Each number is 128 + 32 x the weight over its row's rms, rounded and kept within 0 to 255. Layers, rows and columns count from 0. Numbers have three digits each. The size before them is the row's rms in percent of the matrix's.

# down: layer 2 MLP down (transposed), 896x224, rms 0.174, rows 247-299, columns 168-223
# up: layer 2 MLP up, 896x224, rms 0.114, rows 248-299, columns 168-223
down247 093:146152163119147143087116134141083121114189158090130136137081138113144135118132145038175146092078149143080162065134140158115094114100144097095147104081124116124121111162
up248 087:082089109146118126105133103111164127150105133087130060089129129139172120135169143085135127131138144074128102141180113120124140122139166108168111157127098139107101156071
down248 085:132109173143097090122095121108133109055121215082132123145122131157102077144123147167105190098100099099099111140126093116112121128101109089137078133077179110142151119095
up249 097:138098125128130059135186158067099168099168195091115152160114182103130142099110165137120106191123119143067158153084125154108094089095109111109085102135072162092133135155
down249 097:142139152135079169131129128140169150071103078060108136101137096161091019162097169165139132152148159102201111140118166105084145124149123145119136113141114104140128178119
up250 098:199126150131090120142115097095134075109127111145183185132098125121158130132142132175200211089142170208088131139131154141189103077141039116113111107135175136136175118133
down250 119:106111121151105129181110089158136127101055155149137113090096090120148127124178106085169128087135082128135095136101069051106136140148137154098083068098112135120095068097
up251 109:175134121165152140089170129083149136172085173125132167121098066160163119088195137115133121083155073174177182114136128141110121108128118168076098158116103079121052140169
down251 111:116232101150106143174095135077094101114138179126079137140105141162121126108068135151135173140167175132135138134140131113099079189100121117094121095110159113215099133155
up252 099:137130121149179084191156139146121045114096107165150093111140077127059130152100126171162150102103087118120177158079091169130105110099116014130140144114122125134112146137
down252 142:163135087062175128174100114153093103114069163026043113139153110069107078220127190153144097112128082113104169145089180136110113172110132128113110152131180132144080083129
up253 099:093053167146104178093135166167113082191146102109141094139141139100098117072186117127119107116128086135108075165083124128060099138159143123052148134115122097172103146146
down253 094:127121131115129118143134155137137123182116105103157124125158154146048175138155162115141058119104108090082083150070148180059107182114127117146127121149213114110150186066
up254 108:134104099140137121110167150106113101170184090153079138113201037144121136111170113111100154194099145185134112124090151122165150064107131131126095132120143092108132119095
down254 100:119119168162123065126077186177156103124118135122189124176106133234120115172160118163124181109170187115108083135134131042091148056077137110100149099159153122121080115151
up255 086:090130120137169195167109098145145139107173154137116114154122145111115176157170169086182136114127145131144133147141124068188111127194091126076117127161103045067134114136
down255 082:107112130140139107110121104122126176113126132119120129160108124083148119161132121156136163143129090114143118097130173151186108148126136113135072153098204129204133075117
up256 099:127119102133119160122135170141124092130098143137154112106148195119073164180065175090153095111065093111136147124100135123150120112082089095207117155043127143161134137150
down256 095:149078154097113073105191163071163073121129166097086179088127115102154149083125156106158118044142149138165142116178158120141095204159120112158120068103127075134132134083
up257 089:137161096163129067093183178107164144108103129161153128123127117129082111077154123109154159084193083101131085142154147107085187194082171098122167155174167161059133095131
down257 105:096140134100114143104102108104126097130123111093165121188109164129139124118148108102127142139096138096091162161180129118147105113138174153113133150123163123110148150073
up258 102:148059090146142156058087134147130108112160110134169178096077105074116125147074156138180137116120211154145121170170137147134069132108095072179146133148068116080037162152
down258 093:106186114146092136147096181135145163130167164104138121176097123146127124175143086150123118138128079061101136129094127139132118101165094165121171086109196131196153155123
up259 088:183135148128132163124168129121124131189118179164147116141099095171130122112133152111110160144078067151132129151153136095144126111183122121058138159078085127102206150047
down259 103:117155161076172171118107115147166134111136121104097111105090057094141119134110106244060138128088167083115090123078098121140118161104103138140137172156136175139107188168
up260 103:110092156150169118077128203098108114082145132138165085114127082136084137121101117109107104134090192133093109095099113126098129120098155174140202130130122102056138188150
down260 078:151128178170135165091125079142088140176173141154114085113137136157036095116136109127131144088082176121107124066104136144095097113098089120108090119124141160103066134139
up261 105:078082162155106110134133135138174127157116129138138115113117131073087125126150146133091133113129133138118120109122120138078067172220110083094126172188153079131151163159
down261 096:094125095101129106140086106157133139107109160080170134145175124135111121065198128093102114107199101189100121062083166127183145126231151107083130117098107107135100071164
up262 087:115120101126095202111137209140122129117116110122118106113148125197060110137112126118119138113112155137082157144080135142134144081126120174136133142150104189129110145157
down262 074:085153146118109119112096149119138171158096149108209114154120116140097186163066137165145162129109136078163119074144147157132085138118102123110072183100155105187156160099
up263 100:154099108140148133158179074114069148087102136134185131152136095152142154155113120130191111170109088142115090115114062134171128153116145128105159128149182173094110149139
down263 088:139148157138159137110139108052131140108174181114092074175199119083143146157102114124098141131121089082105102100093182120089131096202151120171101133064133110180124155125
up264 102:088107133116106169136204169145173111108139038179141120114183171152113157104098200137132066115133074140156143115170095141081160115104135156188162173100153193171170146147
down264 102:111140109111082096168142176103071110110184118113146083115101159098148153123123132140118087159142124134111127144115120125086143154111047130126113121165031115091114126040
up265 112:184116103174092173092148167157079134150131099138121131114142082156152190097129132114075162127114163147166184158142110162120150084052125098175113138093175132141209116127
down265 114:118151105148185148130074205117091086128152142110088100111138135194112140168157108114162126158137107082085152108121141132145154116119131107128041131136116143088071135150
up266 085:139186159151093127111115109116168061128115115097118088123137136126134076132166133134161085122128116129070171099132104129116119134127137083165091078108136141114124155107
down266 099:086111043135171086111094106087071148124126132119092179140136138101155135115107158073069121124099166081163052078169216164192139139169124127113119104147130137193107108082
up267 104:130149071095147101070199144190140094127164111146080156170131126105160087144145123130105141109137131092094168165094096155183136145146063146148142134101107166076110150121
down267 082:147166189113092152132160118118085134124127111138143109166101198108053157145127094171137159101136161137129114101104179124105121149148077131129120160097106132095123099089
up268 105:115071051115207119130152199132095149120137110158134097138197168249124123084135170167132165124090131099137089197096179146136131134135160158109121122086178161138144150110
down268 094:120143155174159140086141127128134067111146126136099102152145147109167086133098173177139088130139159137102130074130063144212139073162110106203106121160123128058109109067
up269 104:145109057101137128080070144148173121137167105154148173110127152170105160104127118176160108126124178137179115192135134119128082074130146098165151128145132141113087135152
down269 106:125150064153128129129177088138084166140109070075140133136066124156171135139134148114187145116170083134138127131172093124102144092138121102128122131191118112124141071126
up270 078:147094196157160112183135152121120184106133118128108130157131143119173179102177111149089137122081133115136143115183182153116128116106130111089105163111047082130152177112
down270 112:152165085069071108150092134081167161056128100100116116078176140114096132190088117137117078095161117100164173129130157133118127183167081205132148106139095104138063141072
up271 099:157113143146116087139141122193102142106113090098136158129074154177148177180089106129116111161083160119074032187112153111119163106099118195149154144124149108101144132133
down271 109:177110121049083170139130175099155109087136131126077116049110176101141139100123150106108141119122105104179150123107058046109130148106120134088055113168069117107160079102
up272 107:198090084118077190166169149154188122182182106089178149157061132140186152125145081171144089133114134132108110151190149091078162073189146111150098161158097123151073095041
down272 108:122106173140111180151042107124176089107141059120101169181091127140092097086137169138173152102091096122153113135094119130117186143103151162162183153107104154112152114099
up273 084:081147087157144116148160159126137100139151128087095144134099163118155214107121103170143132143132114105113115102129158108102133077121167144136138123161092168064097139104
down273 107:123165086097143103093107118149111170112116215130090160111124155108096099143137122153124122083127116139180103156131156139113128209108122232109139100123143142162112098121
up274 105:144146131114135098146075095117178104162164156225118119116070205177144074213126104145179123136067194081137110129095122147134176167133093140105110155143156141137104149097
down274 088:128106114068113184133133181136132167155120115120092100111139205086114137077123090145079115100092122149145165050133093165153183122136122148135146105102137127121126093124
up275 081:165140108138116114143144170184136137119103082114131130133203140101180070138190117158108125085148120119180143169141098149119178156078103126124164117152106170126130121124
down275 096:111191149133112062100122110079168181148085145129135099135133188086088156162106136156115140152134146102108103109088144111118059147110130079121128109053168133173141108102
up276 101:156169153103131168112148164192072134125082101143117125142096111108126097118088123080130071166178133128143123113133101156121116127182171174116150167095068126065085161104
down276 086:116120179105100102147141059167128111158092153130200104074098142106136203174124150147092124119170136082156169171121089200084100132121105105102127089078120105136084177110
up277 099:129136128120150168143101090123137075126151125100137136113153168107171162064162098114196187141149112128106187152118098108048139153179153127183157110112085199099134162105
down277 111:064169129132106126169151086128155096081109120095165190138127085169105090146090124098147162137149177124160085110139118171115214131080119121124137106125136170087158124110
up278 097:158121198140137125069116126139070100156103128165147125157131123092091127122131190127139104190083149125103128173145104100120101189123106045102166152101112080143142121110
down278 106:166133120124163104135109078136151118093072087085118072170119192093117154149107160088131101142139114103089179098152141120101166078104155048146160104180170169108070133181
up279 099:129083128105152104182101115153112053128062131113133123109133142122106162111196058101148113162122124139149200089116128140150181132153106155107162147134114165134126179130
down279 093:136163122130102083122119113083188124119137150169073168116116154156096104149079094173107087158114159130120134121098112182077152168113116106180135101095110120111120189086
up280 095:127153185136142116137154086086141066185099144153121163112135101134147142170108126120166141144111124129059110121187147144159186156098118149160168088108181118115105149125
down280 087:123097063134068175104063122116135164090152116143152130070112153099154095143117156083137072087112083090151142057129126162162114139138096145122145075114173192094113124070
up281 111:133124078112182149087103156113142116087136119100073151064122170096146107133122100155103125146119127095141122085134144107150075120122091099075097123058127132067185127140
down281 109:093144138155141105108162149119108173157127152128169112175076154130139139174126161166146118155115123137074192101171130130102139104119160108153112095136213129126100069061
up282 109:091157193142094122129229140152173143094096170165157114124118193139120149068090181141190104109139114089096145129126144156149100143106166085154124116137154097159133151055
down282 119:075169053139115187119100164111106145162097132139118167114080112152151121078069182097125154142098191139123078124103164143137156074091107140113192153127153121129171152124
up283 094:144108123129130115145218099149130137108168104125114135062111205108164061096096079084145163144135096119163110162163133112105094050144170116119098131131123131095131071106
down283 106:067157129138149159118130126188067154178058111095135143091147114191100165166135180140137128095122160147058172078081134128127144100174073132110160108177142111069158168110
up284 103:123108136136114110111137040120123145149174129178109162166179164152143111137116130095121114141128114112166176139153125109106127134124084118115105125105183130092164115220
down284 078:123098136057108206104096139092142148169176113146126177086118134132119130126126102161092198187050119089131123141138199077077050156135134116096080095095139136126093108119
up285 108:121176181146161183106121139074140110232174080161181185087150136157141158116123133182102089111108192097173134184165123146129131098095163122072092125085089146155155129132
down285 108:126115181144130130142123093195126128075159110085169137096104044177113136056103104077130084116154119117122171090140101150134091162130132157086148160115107088055101162134
up286 093:135086125172106102125155141176156094117114195070123156118123115183187150074107117091130082144123167111135125129133123098154128144137132136086132085111180139109057149169
down286 090:112157112155170087184104069114153142108139161080111127142143125066142130172128122090123157161150109136163146101114216183128149108106129152107113130117112113166090192169
up287 104:151086111105125104117123081185063098126133127093139122141159086154125165117161096104160149117085209171124127045157127050162092167119123150146146160127121126151235072118
down287 099:170153158145141163173140110136112142110136123175182115119053107044119119129104134172096149201121144063117167188070177124112127179118105131161177092091135186118116144114
up288 108:175135152069174172134126103096122115228115154125122107160164136179078159151100123125126128104080083175111131117148189196091140154104108085102178138166156093068195066093
down288 107:068135141137152160135093063180077197183140173113112134144138147091194135080067122133213145078106159133113192123116126187083078186114119106082089163166123130116152136197
up289 099:123086117141077169145148149126150126159130097117091040101102105172104186108124128047138139139117066090154132111078128128123160146122150111114140115159113098098144102110
down289 093:171139114067106128150123067139109072094150123153085086151113172100147132125094140167093048116120155177112160139094154121148108176118098106094090154142087110142120142090
up290 108:147138123167155184062180164180115125095128102137112200146114137111094157157104146094171100120109103103139147164118151092109120133148112085152094124136115089063143098166
down290 108:132104130121187111108052097126100182128127089172147130139098100169154114130142054106103104088052138081151057116113121140163114076139066107166167097079139146209167137100
up291 098:186186066141152089145131134113163127078130135125108143145159138117199170080127196133121115180149162152135133125080077142127144118142131138114132141157120090112119120112
down291 075:140112164094181072122134192109127092077066143097101162088076117160160108157146148114162130148119094154211156135107169118143080148116080124095157121086124177130127082162
up292 099:133174203119152179153126154124089181156186121127080093112103184145142111131156102172124231140053162084120122105159106143134134133108098158103077143109123153094158132179
down292 107:156097129132159138169157115184166129139114145135129186159180164138088134140140102143144113145150142135090157139173113192132185134132151096127134124124154134115150088119
up293 112:163174114112167122120157165076123122136209130153165170147129177138191179126177120114144104176120114190143054181109132090133130045151147144116095045146157200131174135056
down293 107:161077118182132111105117127119154130078057132135135163141070088144107141080154182122183175115150143066169095126142067165143109171168081089107098142121080155081116126123
up294 097:130103146152101174096136132120111114160152075141127177166122082168129145094139158115149176133158152144117109132089106077115185174132182141120063141132067114103130152152
down294 109:115174117164088067127102114110106141146112123109125159197096093157128153108074104033106116067168093076090150183100098150088127171115123077126116064159127104182183100107
up295 117:077109120129148107164151082149133105130171111163166067113060100192148190048147101150148143112128089120129181131173070162094111138159174135170173165078108146055107140146
down295 093:092119169093124169072105127083099130078145140124119143167125073140126139159112119155164061122129148127144137176148157100126175089133148162132200197108160135052087111184
up296 104:153181160129127070178134151095071177121184154114094145173113124117129099148159137084187119151107174188131116097141123193161133112153149139142095082147153148155077131107
down296 104:129135092123125166144134110186132137147145058067142092151134178138139127120129183180158094066122146155067129171109102099096125133110132107118087131163129104109161067124
up297 104:146116175121080209143190145097136078162125101155126157098117107109127087065116150209120106127104145144134137159112098154163143148054128145124123106136092147176154073038
down297 096:130164105139152065135122146100151160150176134135029134108114149142145161082104120099145206129101143121163073098138134119136157082082148110115091140185154170105131140189
up298 094:175162125143180093115126136164162126125200128139110135072118108133151138122132141112158104121150144128162134145132174129161065150128160114121177169123166169043170157107
down298 095:050141100162092140111135156157127090092128135109130127168150072158110050135152165161115164142145137130175156148170101089189144097103171133050149140123157141137093165143
up299 103:154193190121166166117118154073116167102123092134094143121099117103106115118134161138165120100223080195077151145138136084101121134195157168085102168040092174109143181153
down299 096:076085083146062131113145096169145146116137117170110105174139153070114133099112183115104141154068173118092127107116132113157028202115133080162106081157161135172137114106